config = dict(
    n_layer=24,
    d_model=256,
    n_head=4,
    n_kv_head=2,
    head_dim=64,
    d_mlp=1024,
    vocab_size=8192,
    activation='gelu',
    norm='rmsnorm',
    norm_place='pre',
    norm_eps=1e-06,
    positions='rope',
    rope_base=10000.0,
    rope_fraction=0.5,
    qk_norm=True,
    attn_scale=0.125,
    bias='none',
    tie_embeddings=True,
    parallel_block=False,
    extras=['value embeddings', 'hashed n-gram embeddings', 'an embedding shortcut', 'capped logits'],
    init='uniform',
    init_std_qkv=0.0255,
    init_std_o=0.00368,
    init_std_up=0.0255,
    init_std_down=0.00368,
    optimizer='muon_variant',
    lr=0.0119,
    beta1=0.95,
    weight_decay=0.0088,
    lr_head=0.0177,
    warmup_steps=59,
    schedule='wsd',
    decay_fraction=0.573,
    decay_shape='linear',
    final_lr_fraction=0.05,
    batch_tokens=[65536, 131072, 196608],
    seq_len=256,
    doc_mask=False,
    train_tokens=1100000000,
    steps=8600,
    dataset='wikipedia_en',
)
Each number is 128 + 32 x the weight over its row's rms, rounded and kept within 0 to 255. Layers, rows and columns count from 0. Numbers have three digits each. The size before them is the row's rms in percent of the matrix's.

# down: layer 4 MLP down (transposed), 1024x256, rms 0.129, rows 785-837, columns 128-255
# up: layer 4 MLP up, 1024x256, rms 0.251, rows 786-837, columns 128-255
down785 103:075165101128126082121179144119105058157129089174173105141110151060162139093137092129096153111128142181135137134053125150067133161081160125157128095094097190114134160126137091101188102116100125123126146109144110140178089132196132114198178106127086108094150093133145163164160144059173168141102166129089142113096184155137112071157156063078153182152101073111124154122155097153099145085124
up786 093:110149090140165059171151118112114160118119138129160116116101124147117176099160137120152077120119037152117140097090108177133122176155136184164162150175125125127105067128114121119109180074129139128058140145097119137127124132147144121173097089125127094154118102100112095160123143092140101123144121120074188179113136130170093130151173164030123125175109081111177173108139168139190016117130
down786 095:084137153150120095151173122149086159078134151143156144145112171164099079104160152139114138118103075130097115075079126099090127177167177145109136083111117110131153120184137051120148140144138154119081141116145163132085137101064137063125147187105075126122100138123105114205117151104134081142081101187094179155120101180234134098114175098075105106134142121110124107078126153102099103123112
up787 105:169134124099127068134124143131111143122079129165147177140112166071173111078161158123180092190195128171115169107105166121156139120116167116103107112082150106121143173150137108131064114075141087076100135114137172116143092119148000104172155133091151160149150103138139152176162115146122119100172096139157119161120124142148130169078181158160142125103108127179176195081087155093157092131064
down787 117:170130134141099108136127127110085110141136186106065119146060161200153147130146127149121109086133086134143087135171130111038074111147126154077094112102114152137095181138149097143095132195189132110143170119171171140161069080134164106152190181093080142151148100135146123106094133110111133211105135183133106118076129095102086099138071092158130085104124077142100141149120146131157121140132
up788 101:113096129117136130110117135081054148138131159089072153112128155133102157094141104182165149163101143170067110137131100093172169119196074133138135104093120125118170107096147185156103097118156132143095122123071096134102123121133127088068174163154157095120168143177152096101119121128044125123163080131141167158085123097090164137117083105101100164118125138126099148117230165155154072137114
down788 099:130111111108111209083116128091160128124150089149112118125102064157117117096133095105117088127194101164137090198127138117140172129137100128150138118148095140075146174197130082140057119100120115115090141094071162177105183059196136126152119121081096098098083159170122134128131160134116146166105137133100218130192120121127168165160162132179136103127091176162148106106145143181135171154063
up789 087:144109150123171135105105126147104134131062128137117136109167121095050166147167106152132170126117097088100094122080114131144142105149141142139156171154083172129139176134132129065113082088128085163087027124087081139092156150101209122087118125167137188146148071102160126104097086052103153160176158152155121157101135097134125085087128072103133181089143113126163128140156147097118083157152
down789 087:106126048188179107097112017096139103124107160078172133129137140120080109095157148159109179050094117147123082172134145134173085179082078088172146121120154107094107112172113114160127095153077092154105101077081146164143147116123129115130118138099110115098093104087118144114096088187105084126096141139142155098157134077152195161111090108090102130116108113109141131097085133143165173148124
up790 111:137127114095174175147153137150135137141130119140103166109159111129131162128068095132205147114196116097140122166090116160147131170164110126097161130158113142128163102104150096108098086094180127102172148112173126020150100100108133129124101122128123108134203071118079111083180128117103142101092106109237146129133124121152213097097128111086132090111171152122120077063131103122167110123097
down790 105:186165098123184156164150098123123138158145184157098204112121116132165126083104156128155121106175082122156084166129104112085118178196106142150154103132086043161069175149163185115131136074127156093167119085166191055112104119083156145051113146140177103101118121156087164140130142104110092083091075120144101095091101144179206165089087129119130094124141065137120122084149129151139112140151
up791 112:095106121173104127165103080155104118128120081143121153094090140092052150150157103167126129099165152080189158166136071117100104128161133145072143134116126142140162104072121109114152121202083175173089113134132142154087155108135114180060154194152106090126102125165128168130131117080131145163139102144066076124142116149134081139154142106131195156111100090150044133108172176136145131148117
down791 133:118155114173086051152125166164122096177154087148120120139131100079070145112128095121094146146131110088117192170124035154129090132123109167122135137094137125169103126135163148084153124150097129149134093085154159146129094019134125133173203141129156129092117116144144120089136060134097107102149122194126108152165115113140160102162147133185138170158078124065125147107155168179123146130096
up792 099:075117163094094122165172161108127081135163074084133095159171105169076166141128156118160106133180139086132116130117105154109109123121130136111129114104147145100149110090053093123181113145133165136164212120186123098007101126053164141118096129170085176126160025087141081116117173110128087172129129118089136178103157143131134142132156117166138115091116156102078155164103114134086032134138
down792 106:080227133160125121133097119066146123139110133109090099134133129131065132123110182149155112102146156086160109148149143112119138074074136091136128142140126102149088154144078095118162089114119176148133117161160154193057097100130092153083115165070088101147158113133116066137118142205154132108166121131114106138196114155120115144179167173089088060128127150105122087061128125088099090083147
up793 101:106105168128123167095120129130121146115091112100114148158081097132216125132159085111155099191080154133120104151145103161160111152116106070183154130134094114124088112080096121090126156122170169137105179156111109174148077174161143126120057135110158161078088122054158101119119152093156093116161052173153150116116122105205122112163074155170118097162101115092083080151188110099186185143113
down793 095:190172116095151141137126146132144069113125179128106111116071105158096120140099174145141088187104180157109135139141134134109114118156205100102099137075027085127142138134092145146166116128129105107120102106132140161117123134123138152074045095186133096141140107112156151092132162153168147088057156151137143065104103098151232115088124131077152144152151121150131097078064125182115163168135
up794 095:193117125112145093137168169116134137125157129121119200102153121042201128153134092215138131133187155084150139075164075112134156127147151118143131067115143176137128154135152094087084111176147172140154129149167107166130113085212135118169109144124124154147139125180166168104107179133117099112156153123152069119102195156112102108102152127100070122141187071093072095110091134157112114099155
down794 092:069128145127172135134178102142144126155133129112062168152102183190092119127133079144175110172162118155127087145114074098124083103186116112195121077086134134150134151215106134092131099159148149129136159094125089118094152121147084143166133112124105119129135086096187128104202171120137130135184102121181073099118092094118097153111127111128135059116090061126121164092162186072103111135139
up795 095:111158119120140098100126142112129089124142150145144126125139123121188190099088134091133140116110074156156177134129151114128126216182117141084199103164158154093153077149150125142136150159130091144145112127142118119095099175140111148167168119101149157106143125147166160145133109126129125054100100116166200081135137107147088161140111180134169101157106125163130098134148126125081189154130
down795 095:137103087189149152121143175133142137095111087144062072152112076095048106157147101132161072138109138128110113185134138138108141108140071094168126157122193130127141131111133107154144160205137102157154091126140108117159153107114186135093144166149198106116171174138134126138143141092102136178083143199110234146172091122089183121083139096093117121133092178121153115068101100181161142153105
up796 102:095112113139138085112145140166126158103108123157128156118103145091149176153160108101078108132111170144159144104103165056078126099133141188077126084110086133135144188142172186188072059068088126156148141098149155073122090141170096100080139095121120123106133131086154090131084126147093134149100161108073144090127145151107159127145135073129076117117127119075162089163112170135179141098156
down796 107:148131160166132200120101094124190119127109091131094131101139180108108141145153126132093121108139088103094111113118061089140099056133092133102120171128153150143134122081113108092124082068146102106099093094065078235122164070117102126064127098139125130143172115126196164127128122141152136107215138128149090119170116094088133154145087059101186155187095139074120128214160126109154069169143
up797 095:085147167156179132165155105108083158168095110113153135148136139087155082122105133111172115161105121127147094102111121211105158121143098125112140155141077090110128122061132171119125104090089205082171109177061163062137123135150090102055101143162151144108077179039117147124167113181184120200143083125097148112118152115064109105084105159099177115093149110176110162157134102097134117095112
down797 088:131090102087151092076124141121134130134085105125140106140113117159099174067165165063088131139127135173094200132103104159138089130122156117138071137089176114129141145150084177145120130107142113117127134135099089126184112126077079123166120139160108158170124130092147089139182097113133175094129087116111125127121187117145109118121151137133160103129095113120141101211109111134156119164101
up798 091:165131117170157137132150107164104135123147133136103120114119079173125160149108126157082086165127149136153062119105139136136090156167129052114087116150188131150185139162139093135143102184132180078087108105169125207098156093125122147197115160156107151159112051152130137145171091147114143099124130096175076164081147175104070079158103157149066142067113160102168118107142141084110134116113
down798 084:081147088093123097124134149111143115170117141195069140181118096149158086072125148171109139153085137103075141090157140158153166109083129102206153109087148144151098144174075109106122116127190125142128108112103104128107164147088076159080086171117121105159147122113164112155152152171183144128143140166138115091179103140144183132090184098112120103119158131139120091105138083130113124104027
up799 089:072116114099057081102104111165135153119087072067170170154110128073154121061099150126149133071148083113113148052151103168126151116086130056095128108148124118178122159147151088110125128083144129164165134142116125158124125100128176126093098140124159135128126140127126130161154090110101175130160132080183129150164119105157065131088095112137133128091045135104087077128113138122176093098136
down799 085:125134164186116098172051129153142130093105095108150161137127132188112145161134125094128063118092140174191161198128092124189141104177164130140046105099131077205108158125089169167103136110130131127148136070118168118146058147164188113121129097133132120096113142092109143085131088155172142105073134183129135174132083141129147127114161152146134153154128189099129162077080081130134171109101
up800 096:085100160122134151188171136079155163144107148082183147131101110138113090115145147111191133145112157128061090129112084070114080130160158113128103159109144107089141188123091066146191141129153123111142131191160150132153097105130138160209153071137154116095196124139126149080181156161115139105159099125135181126145147124220123146223141172159070110109157050181097108116155077113083180128125
down800 091:157123098087116110109130164125147102167070112156188124119128131122101168171168187146099149150136106170101118124121111084168135112129125162118146158116246136109161099177145121115136145087153064132087137154148125094194052134129129134097134180145148152107134102139108158176129122131097057130137124117184143181155084112159126085181135106067090152111171135112170098118126076186152123150143
up801 096:129104153171085073131237157059182123106137050153105089141153072136116124100142155118142160152114060137144147081149095117165115094161081165152076087086134154125103188134151090132094120155140118090123117054149148096162113125112079117128076117103156137099140160171138178107125117142108079162107134132162119122166121133134142105163147169135125096146102186122147146046133129110127146140122
down801 096:147122138110138110163152128130143120138150122076106157125134109152110190103113061139126097116120151147073123168039110102086082169139130131137052144165119150162130139170178061110147068093151124173180160111110109164218122098176136086174127102099102122135113140102111094119120082166155114111218157195162172104181115127137103132123126115151088128147090056140179175165153060139066125106140
up802 093:107091130132139075109084179134128135119120127128194111143092123157107127101124135083094023116119145100140092133140141169087080170099180154178095076143126160119121135131192095130108158121072094090195111072111129110125108151068171108119074124100132150147138157167059139199085093105105107181130144109070115148097162163185105132150127171146094132104109140117098131104093123107124093150188
down802 086:137118115163140071153119100090156151184171133099148114135121102122189148061158175133154146130129079128118134144207103144120124056141072168154164083133174160126069094124144134100137140115161144173119103122150190078181068141129144136114155149139134073121124050084130186102116135157128088142165105173107153102130126099126098145126164146112091098147151148100137125089128055126098170119115
up803 099:067132114134104121128109068141108062136150137178161148136121060069190135146158153101178122107144075118074087123102122161122141149181152142102128119183126226121197097119118115126098129142101103101124210125170098067158079160159105189117163141115130106080159074111154154201145087141150097135151173108177132113040102120095104086145141126116125122101147180115149113164103216110148151133106
down803 106:107175129170046139137132133143137114130139132161149159157159127152162165145124091077121145086051058220098192122110136152069135138132130152108169070122127128156092135113113143145137142089145073149137157114139148136166213102128092138132155171158123097103185113085133170212130140173117136149126110171108188135143071114094125140085141078132160120141156170098156104182086178121137157151159
up804 105:115095154101098128102129109170158107092064122121131151111148118082144132183137105191088163138103054070129113111105098122130168139100133116158127101158150122086118173164115139099135124104116111117156070137165135148126123084150180110092096106147096085191122062148125110128173146144167137167185200120115145139101110150089125124156137112159126116141072096094100192179169106116102156125152
down804 101:152178064120106110100147159176190061114126121176066084224115132169156066172072156169102129128169155146096119134120160080149198088163127111153143114167136199125131119187057120121137171095124153105133141095121165155179073140127058126155111122109050144173142072147135121174214100142114117115146124152166114068143125106109179090148147099138141078128074076081169163114106200112100128095151
up805 089:167050178173100082107096162151126115089097156153184178154152133113096145160116157087091165093070142078124152117140129110148137136124102103136146093122107180132133135177147146114153101127173148116154137179185071107105119105125150125099102100184073123123151169117150158128090112153149150067107156137146135026142104114081137123181173117163171130108161099154163105178083164122160097128150
down805 093:127238125097063063115150084171126123121159111134096132087113140122184053088072140115113115094106153128142108135116160158144087092100157076113124120128129157175117081150107159128097121159096122116128172134062153182133164105195102157155161150104144146154114128141167138110159147100133128121125064150176093138096161123165101124146116149156072094121134093061147153134121148204119145103096
up806 108:124152150157108147117167155101128094140165104117192170111124153149098125124140164132155119123195120163049146161174124104202117160188147157134114102125131179146151121105116154168123123088172134072106205094172113135086172213137122183078147132149130126122130088179160132154098159117212096114164182092114168114118148170139161095127135091143131129152101040141078108150139135106148128081124
down806 113:127138152127151117107166165159098140100104132172128123119111158096166118101187185148099144137125112151127129112190163130096145131066123135086104069180122104123127124138124164081123102080137085128086099191117143145135133194108035143120101222167134126067170157108163117133121157184116122120130102109145172118080168111083157095118120157128126203107035112099133213194101192115130155082151
up807 100:111079128105111162108125119124141159130135141101177153105118141151049129094173105134086162128188155185116155192081100184138132135081158120105128106117143116152130120117088134111099186078111086081150110136169177039183163137131145151155107137071141165183069146084163127171150138091149154100077137085109131088120117068081137122098147129107105152163130084116145124092133137140147153134143
down807 092:116135120164166155120130093163136125202120155121218098136130082141144115133160149136115134189153136136215168149107155130098123103143093177093141121113127117139134107103166146146119141140107092169133153127086128154127103147091092055091100157167132124127159134121132082105151136196121122158129081145156142164115102151152165123123149148148078124203084152177144107166130050105146225184107
up808 096:204131158103113095116164164131117119135170158099136093126114156193130108078151137089147116136113128136163096109135150142125132124122100070116149089077118129168124110179179125148112183129138102148096128134133148078187102103089118132080073089097088193094105205123137092186103114101100138155108111089136150118104108159209174119107170104170073157118136110089095121097128120115167147107131
down808 095:211108109085197166098067085232122094148088120120147134116097134088098153159123196152108110102142089123124116081124156137105102145111194110116192100135154171140130164089165094131100128175137056124192088141116095137106092091114170184117153148110167151143118152114119107161113150117093150174100115143148129169155075155119117157075102108177110150137157137139129127110085111122119150195122
up809 096:118124174149103076161154202122118131104154130129171141087188115134124150166183117137139098152092106158124094111129118145133120129132071107130161148147032152134170116135099074188086144077122135151129200161154150066117161132128096056114124198164098174124199144121172142106180136073083138090117103124139176123191158109123113144183135109143180108153100165116137169113093150131118081099114
down809 088:130156129108104112146192097163109143159138116123139158124105167104116143110057188155232134116140163164091103089064115116136108145139166134082123099089195118095013099119189113115124168083133119071116112123152138114104176105060159091106122079099099116128046122053132154167112166131130141127065096107109148200069175127191157126113096085073089166132111143103115115152130166144153183079128
up810 097:050110133146144097081128115147120115141157118170108129086155163104113108151101111127131111129134160114154097110134100069149166219138134170081088100168134109155129083127179151123111190142093110103169153142174071083169185145151142129186138135121147093227111084126082165090140160124184181171062122101214089092146127182146152130120099151134133143097101100110122097128151177091140133105129
down810 097:142122167105147103147099096147170170092099208122071161124058147059155086100118176168134077088105166113120090102129098096110163144161112103110058070121129119179111145165109138152171152122132124138148047093098094150154138210138106137115106163129094124115134087135097183124132123121127156142117097035174090095134127115131113148117092164159141095090143150103159098115114145152161090088171
up811 102:110146131124144124121159094149136139135135057130149149150123113118099098099137141150156140134194069148140142148066190126127183095111153173104134138162136090098182120104193131188137086091140150117073086106097172139148174149088052149132135122073155164107051107143144081154064099161186102152177137084113125117103112109124116153061142135169172158127146087185135114135112141068166096159061
down811 099:134145123145152089131139125135182173111120077139102120072131174163162074126137092135138188138184069146169103143150095117121164131114166099178107091109107129120199175176097152182139128177155141139125122131163136167175111045105124117140097138153113121108167121154166122142180118169134126149067156166145108095086180118088116135134121151166128045149119099125109138166094143137108103159119
up812 097:122108170213131077123082146098079161122162103201108124128159144193163166129133101109176148145136158085145126133139144165086052140166138111104099119153162151056171116127151161137153123157111114173105106136112151144104148125152106132135100111146128103111110184092129103087134129068202170137181093165165135131118139107070133134136091116144118149147101142131134050159095106113106047126100
down812 093:119163096141185138138129055099090142171136187128103138170109125108113195114167191173171193122166135135164128085142165148131139156128178109210096072104159139144091150159103177125134091087139114075153134138140161126090118136119108137188137113091041126122139098117159166097121087124150159092060086167176087146045047131119094168099115160113116082156136131149167147092096110116117137093156
up813 104:102172174108150147083108134144151117102095195159128179157166101131080171114134124143083097166076102124163156113120094101123103161159109103118108088140115141166115175126147147132099084167195088166126147158130044097119110110128121116087088099063095139101190126156161156161093142097163115112075159128125123111081083122119117126166163153112084193094154126026107181145119130098113099091079
down813 105:170071134157063130116080113170141131100150127123155127149063146161127157072112131134081155073133154088132132148128137141176138088106101087120172104101116154118119207110118175123134107152190144067162082131160133080166165132077178064121128142145114164138156134183155123139141073165128062108095136098108142093149158125103129093136123120091115168160195114130137061113123016128152123116136
up814 095:203127138103138128163102157085085178135077087176109145105115133136123182112151134099109110127151176198168142137150162110167131095170167155132109145125115096108123094103099194145105146112097171129101170173128087139106146105098095132154133122094121142130149113159161101103164099145084093099129090126162114157144165118174117103161153102107125177113110152100145053160093143140153106177073
down814 093:133101149157123155077090088140125157080085095121218136156134141117113151128161146099130193067135077128092079150085093141096116199126103181086161115130138083105132152054142125120149119140120137121127159045117087170116120107114160129165154092110100178186127090110112123084126127115146087156132144137158099073029169097142153127176125126085126140106110135123118169164161134114099115128191
up815 099:180115066127121099157179177134174111137137157136157134101081168129132139180100102133122090174146144166175071177175198128179154118134056085122114101141050197175130119097138137164152137072152146146122151110113085157143159142128084095134114119139077122120118087181158112162148169161174099197147118109153135167166120114156139134168063157139136119148163117126157094109148137034127188104181
down815 097:144082148166167154036094098119125143157125093126118160163165139112100111121144123140113137125141113145087116170125121134160091096134146145197139117166129152111105152138131135124105080116139133144087103093072096155120168053132104101104205140143078203141147122102101094176124149150140133143143111157127123135095129101112168086238136114126150112124154118128137119133178151133135167127135
up816 098:147167140157107134084096138129133131146140154168133056102074134182185120087141082090140093083171107103137145069077051128103168179149107128154164100203100160157131086100143188204112070109156191108107164115139153182082159101107139110081151112182094105115176139086115112078130107122113141139180171131106163117156126070132130103127113154104162118115145120136133146084124134113129131144158
down816 101:119115143165174089138126151132063133122124118129128102114087161089152146091037122197141134086113103058145143134089094139094136159087155097152115103150154086145044117178099111115122095138132110095111169149128122091161112122193141096100181147131160127142161197115116143118107177172102060102140157061170128104074147155190146111116163079105135138111163131118160116129126156184138216112139
up817 095:148096175076146117151133105143120152115176093108081103108099084163151144159169128108150130085118155180134165122079170135124090163168132144082129062159164126159157187126062163110173186104073161105109151155213088133095184128148130173080120100158103120168127139149117105160186134129114062146154135131137068117219158107151138117165095118133223172167135192156102103117122178134138073101129
down817 093:091201122143172170130119105166112141158081169065183092135142049144147164135082165133139172221099158117090176112125105144086098110112109136081128130056147105155171129150123105128158093162125132109179122143147104150135114134117125149100136089088071132154122121131140131144134158146140119097135109120154117126165104122102127113158073117211190098098086087124144103161126122163074125110057
up818 089:041160168134126159092131160139104084115102137085088100114164095139162182162188106171111170116120110122135117069134104097168174104147130097087107167115182115112156058131109182150111109129155117136116121124146097100145143069080063126135053184096044117134135104128110150167170097115113139087154110144080094139145088131133114120197157072143123113134075059122147154156107142142110046111114
down818 086:129109149146188134193118103130091175123091128135126093114134121131150075093129146131183131163117130095143173141096146167060116146056107166195127109134116089133101153104169081118143153155124101171117100122094143120131116153126165181093117109183157126107112107144097135115107148138110124182098132106168206101120115107127196150173132092089065184121134142099140125077144106142120137139124
up819 100:152099150143129173143162179121124118128142114136194173060184188131140122112147175114164069120158088134162130191113089156177154068187143168145116113107108111069130113131146104149175148147073133113129097120153108096161142149119113044081133123100161141124155065146100121143152099142113023111140124099162154146151153115120123076099125120146082183105129116103099139139175086118068120094182
down819 103:107093116130143142134085128137187122183100102176099137139089138167133115148125158113150181110114147120140094163127141112142146109080164176135093143110103104110071139119080140126179141112076169103127192094068141111132131132116108134147116139086098126132067165095121166118150120135127116127136119102171190110117156128147118077112127121108106140155131150139102141163105089187082124142147
up820 099:197137078133144140068142135128121161112065169155091030098131152116165146191152110150139176107191187158123104150130160122162098093128151153105128129136130122177149077130106136120164109105107147061154146138154113119119083154168168146136104171054147146109107168175116116166195144143127073059097155110143180047181135146133131100163167104135157145129076122168130096103192144133116143134103
down820 102:143096128106142146108133100109121210069077147178084132119107083145093183198078147156133158146108150192120153144105134081101081131128125085178170089123126107126135151117111161129168113094115073155119136105199146094153161134078131124069108106107124112174113145136098145120136133109129100093088090091104108109120166087199159141113141127166112133110157063126100144110120124100141080089140
up821 094:115135103109040067159078140163101165183163122135136162112160101109143107186163104148134161101103103106135133115129058139112121103150111164118173087128169106074133162141145146127114115147146168121086082138094089058068080148153104148098137136035173120101131159130127170157089166084119071079101145114177124157139180105110145095113164129142092083115203035146170091146181095080145149130104
down821 088:155107107077157096165106096102087084119173137137000172155155142109157189087127113137109150193144131107138157133100137173128134188149104154131159171075103176141115074149137163209148153145176102126135145109150161119161089091132130127134077156078156096101080135071120119124185121187145117130198123179129080134104097091175130152133105115114136149095136148094133170135135139085114159124106
up822 097:146096099108123156113125100089089094106148125110094138130098112166139086144128136111199148132153137180064178142178142129134094152121088154152104156110170077147164119070190140125156138144096127134063109146145078109157176109090174161119154129107172170111142102145082145115116086115101177155116115128077127115130197130062091036115076141130160110084141080088144167135118122110167083107127
down822 096:080123153174121122145152146142112129151144115149038149128123099145113122123066194172139114096153088136126129154157044124115114120117121110129196104112092166133109051139160087177148161078087141134125164122188075120126115177132069186118089115115134082122144083181164113123187189151098175106127120162098147101119147144125130088154116154211152080149114117141129162150132153160157128146181
up823 111:097063145071127144136123114142166103096122150156207198147054149115124152105153156120106166118126168123122162128116116133117172133146140139092178141149093125146106109143083119102135118122084121095138081123130197138114091141059152102117141125067093152114056147151164086083136108120148171128163138175145118085062132167145134151117123093122183132144133074128134102160123185119109151139146
down823 119:133105190078141073070083049101101151112129102158116120162052156135088137095136158118099056081175184098192138168153103111121130071157165089106108195091111147156169063147156100133115104077178117128182125117120115114107203060122110098094168112124090161106077142087119131127115155179178172134067099101100126148098130128156147114120112165090133126121098110160151086196145154118136145104100
up824 108:172138092092114116094085138058153085112118152149152077122069112133096157079146120089081123176178111110117065160125207111167077180109151136107177124143070130097134184138143117110088195134063141085154158154100117108099148107116137129101132132099138159185152175152178136205114160130106179178122164093071133119138172087192151139141158167156136098116167135108156156149174154133178061149135
down824 108:028154137082135079149118142111133159082137196141134163125090136091101146172153183134139163110104142140151099126157136093069101175123126170116152145089116151112140159129113179100114139106171165081100147074075168107106162123098154091150082131123130103135114097161161147098156131143136187148164114156181130141168092146147153135124139183135114085090104100113098191108112146107181078138114
up825 093:098078131191140184092121105169131085105118097076078125091191160141179157153139097167091155095112127071119141092155093124090132168172157102104132144198114180118155164103107186143120145114097164127138116157156100133080071078121158099144056159113126109105124136133176117117076119149140099059210185127114097133086121090123130051156170149164134116087114158113152188086175166139109171134106
down825 088:178166093142103111100168118135117178139157134140174170141114129144147111145014185098132168158130092153057194127151177143152127170105141119159180156138178130145142142122126168178174085178108170135095081154117124175143104175158121147165149121115072172162132080125130088111136145129090156140198167141109113151152151127167136151185107105094143117161099131119152103112053093115113197144154
up826 102:123096115111088132127136150094088162107108172155083115116114062136126145133137091124145110087130088177116129157152165117078124052158121121127116096176154129139165101161115138151167062147063112162123178141171122159142096187135122158088104110119104132096189128152084077160138155070112134066130179126094163104082109121101118123124126122122178121086143088066096074069195101099090168147138
down826 101:149154071122115101142135153136134135138118048152127152113134118126069081159068093099116148132089144118100159165111203171076099141124157078152177107142089179150135120150099130116093102182145151162136158123133094099126154174162121165196152122126129098139132139180061134158137073136114117089129127064108156173141135150115133136136101182124147206126108097185123110148064069185157119125084
up827 098:192148144122138068076156135159065157095141123151126199133134102074163136127155160169174214179151107085134139139134147089173114146134179127127093202147123115142151189111139119111150092085161089126104095131116143086102086126108140127104105106053163147099132108111157131155134170100110066180149137153128135147156116127160193200140130103128127147135144128162108062046111186143080156115123
down827 090:115105129132203131179123114128095128113143165086100171106093131132096140093075127095167109055177164140151093146209128102104084155086116089123108123090080079136153145126125099142091142200094150050137114078133159146158119145153165123207107171186147183121145165154102113113176059140120159097108154193155135109078106150141095144115130152147081123055115103104141097120200133121192113120147
up828 090:161095097170115083124144136097070090154109084114151149125142155138133105105195085146053131122129100098076111135162104087121138130136161124123141125136136088084139199105107146162122150159128228124111121110057121144179130140146140083199210102056119140177146165197170169106082160108121124158153188075145066166071168140105142111136088140135127082121148157152110141106141146048101106084068
down828 094:106119118172119093149150102135116178189099132092189171163125112153120136148089122147135158112158161067175108138112108122102126133154089079124157103110144101174122114141189087092158117127137136143113104064063150123066170118122181139122150139118130166068136141088132096119132153145122140105153095131101162073087083090083159175130099112111117113077128091166156137155177102065065119163118
up829 097:160147147127106152184118099122126170107143162052069166094107127111150056132104090105123137171085068124161133115133178166134101053159135142164111094135107141131111159151109113132170151149152101157114164134158161160084150171136146201123133147117160141159072115117171134107124155038088160119125085179088126110127172145096139139190163138204148151148122112108122123086145136022193138128100
down829 094:207126112152172140141111082083119159163147132102033113162112153130160100137157165195104121070061075090177113101145083203161112091100107097097121131113102088035124137131103128196132128122138148161056140139094126101130158188145149143090159115089093120137112093134166117076150152117112113084158086174172116130120155131098103151154148108109061152162095083117162158125098129075110164137083
up830 095:130107128114069159135119174086116140141176085085116111090181118108147153131153122136135174110128150120108154127166068099029208130162134141142061174132115125142159135091122112111109073138084097137141146118100164076101128120102102115158099135132109136055067169110145098127142102149107097189139106121115155200102134082133132086145158137117057164153150048141156073137103076107117157101145
down830 090:170159081093166140159105105121134081146121173128109104076147106109175111146125160144082067170107112132115139123141204170175157135094146100115131154090165159071153156148110148126127123094128113155159115108157153212137131150115128203098169127114111193051159152184054185075116067073087070127110093101115127151147157143125152188137077116111122141160135184157135119114040160161133078163123
up831 097:094160111118087164075134112133168141114163152127137120099061088121138187102122087130137164143181176134082108126135149140115183152094087107158115162123122135095167134132104141166087138086112194117143218121101099130151109113094127143136073161119066190101105144140154149123178160162061081133126062087084113116094183129141093089171138081085027129113114119126142136137202127106145151152113
down831 096:214166113155144081112106110086099075092142126105131138213107166084177095140110079172192075116133151143154092144162170113173180112139065087141108081112136081135106084160106162193134190096087115120086120134159146096195130113100203117123120146103182127101114134100088228101096120079079093152124100143109131090119149140085122175089135105071103092098126156114088169093103113126104168113064
up832 090:130078171129149149153087107107138142136110190136153168094141155167144140139157077150116121174148123105190128109114158111146074167140100136093137125102098115100141140053122104139126122092107120127141122139220111033131112109109095145138128172094138089086133101148157120136128080133193146123141121124161166142187117114083091160111112058127115096127093110158106083123087091132166176165085
down832 086:175150141107122131090176140122154165165117123117112126101138176094136121159106154113176169138132181139068054175122107141088118196126158160072097184149160141117147114139148132158100176184098127139153144113213188115139056110150142161078163145113138036111121130156123150087099200137163081130067093161125116133119146144141176172108063145123119151158135109105136078158081116188166139178112
up833 105:156088156144078061123154115135106117094149110174088096122143144092117145146123154123135163133127146176147140138146091138150145120094179113121156104134143118104183178088161178111116146137141146160046146112086142150146154147120097091100131087072134105105135135135106102129126120124116130176093124161069140102236135186128119156148150114116143102125137101078192112170111137143179147126132
down833 119:118180175165084131157143145131138114192140062155096117073133079133152134145109144114162145144101129128139114210165092185137099069071147149099136116120124124162113111122152111105108138144101089175100132099150154142092159111173084153119146166063064136113145111119163128069115110177164129109176119101156059115125139056134115159130116137098058156073098085113150165153108167146145117174153
up834 100:116109155124115098119117131150125163103140105152150151108195149000152069157092078184121144155124139108112078126118109180132165136117145134167147141144098163202154191136122120173179119099070120117111138109129167114126113072136074161130136114106140149141167132094150138103148107142172115151098129103067156080081078130154106082106146193117124103148110155065104182152157139123115160148058
down834 091:156201131075113090136098075149103118074099136122145211115157144157119142197112172135081112105162144118120142167130130179127122072072137139068123107092079184168142096194051097129110118093148159087121101143135202110160110127172120128131125157153099173152180162076194199150181117125117093163163196183104190154149096169123102090124119176134087123183105104103140110182097115140117111143124
up835 094:148133106089140142125177133077093112111079139118124153095132139140076113109145098092100170178138082133122155207122144144146175102124145106105109091109214098157131129128167114059084183148165093110082114087163182155150170126090100128112142072107106154159040084164096133113103183061094124137172175129137130098089126133074152101100150110083158114141178075168143080129157163104114105127135
down835 102:079034148130161066138048128178097108154153103106072142141163143104151127143095081123126122128056135152118168153166092119104152156130089161109128146132120144142125152141130105119103114119128104164199092150147105068029086119163189110158100148121096100111146140081083073171115160166097163135099151150133148180093093144125093115106139146145134132158155134110138115123111192102095122149126
up836 098:100124097109149158160153147192157108110125152139111160145113099128141098136171077167127106097150117178118117111086116152163095150206130135167061138111157115118148126117102124086123118085101096057108085116134099159083097139072177175141124118112156186180119121141136056063149149111129121129077143083089124117110154060087093068119138112131093159151127104145102151124151163181147210136129
down836 107:115110118075163143121118123137104147122142106100112112173165111177123161139123157119098147150122173180128137084081200121167199123133161092111175137117116118149126103160155163114135103181102108156108145148070104146111161152102136078138119151120137138163065126141138096209093115076120182109084167084140160153136156205108112132130142121094128165133131090175133144126117086126126175102084
up837 104:158107103128049181146174141170105110133092152082143189165091166141124104174129099117119151095147153125171089116169115106088088118127119136130120146177145113102155111151104166090118191160134103138128117161166142116140150147101198135120103114074130160052172107132107118123164123108118100078102107129131112233086106158139105153109129141156121084130126146068150083119107185144112144094159
down837 097:069139175074165139181071176058149174123076182110130083120130096143101166142110107115105121085130141132132086156076122172133140123093083093102137088091111114185243147142120156143127111104142173119112142187119086126102130080092077147149167118157135110102112105197138116101164060102084140119104100143084134144153131125126147144167115173153140113117114127149105128081117133105183078145102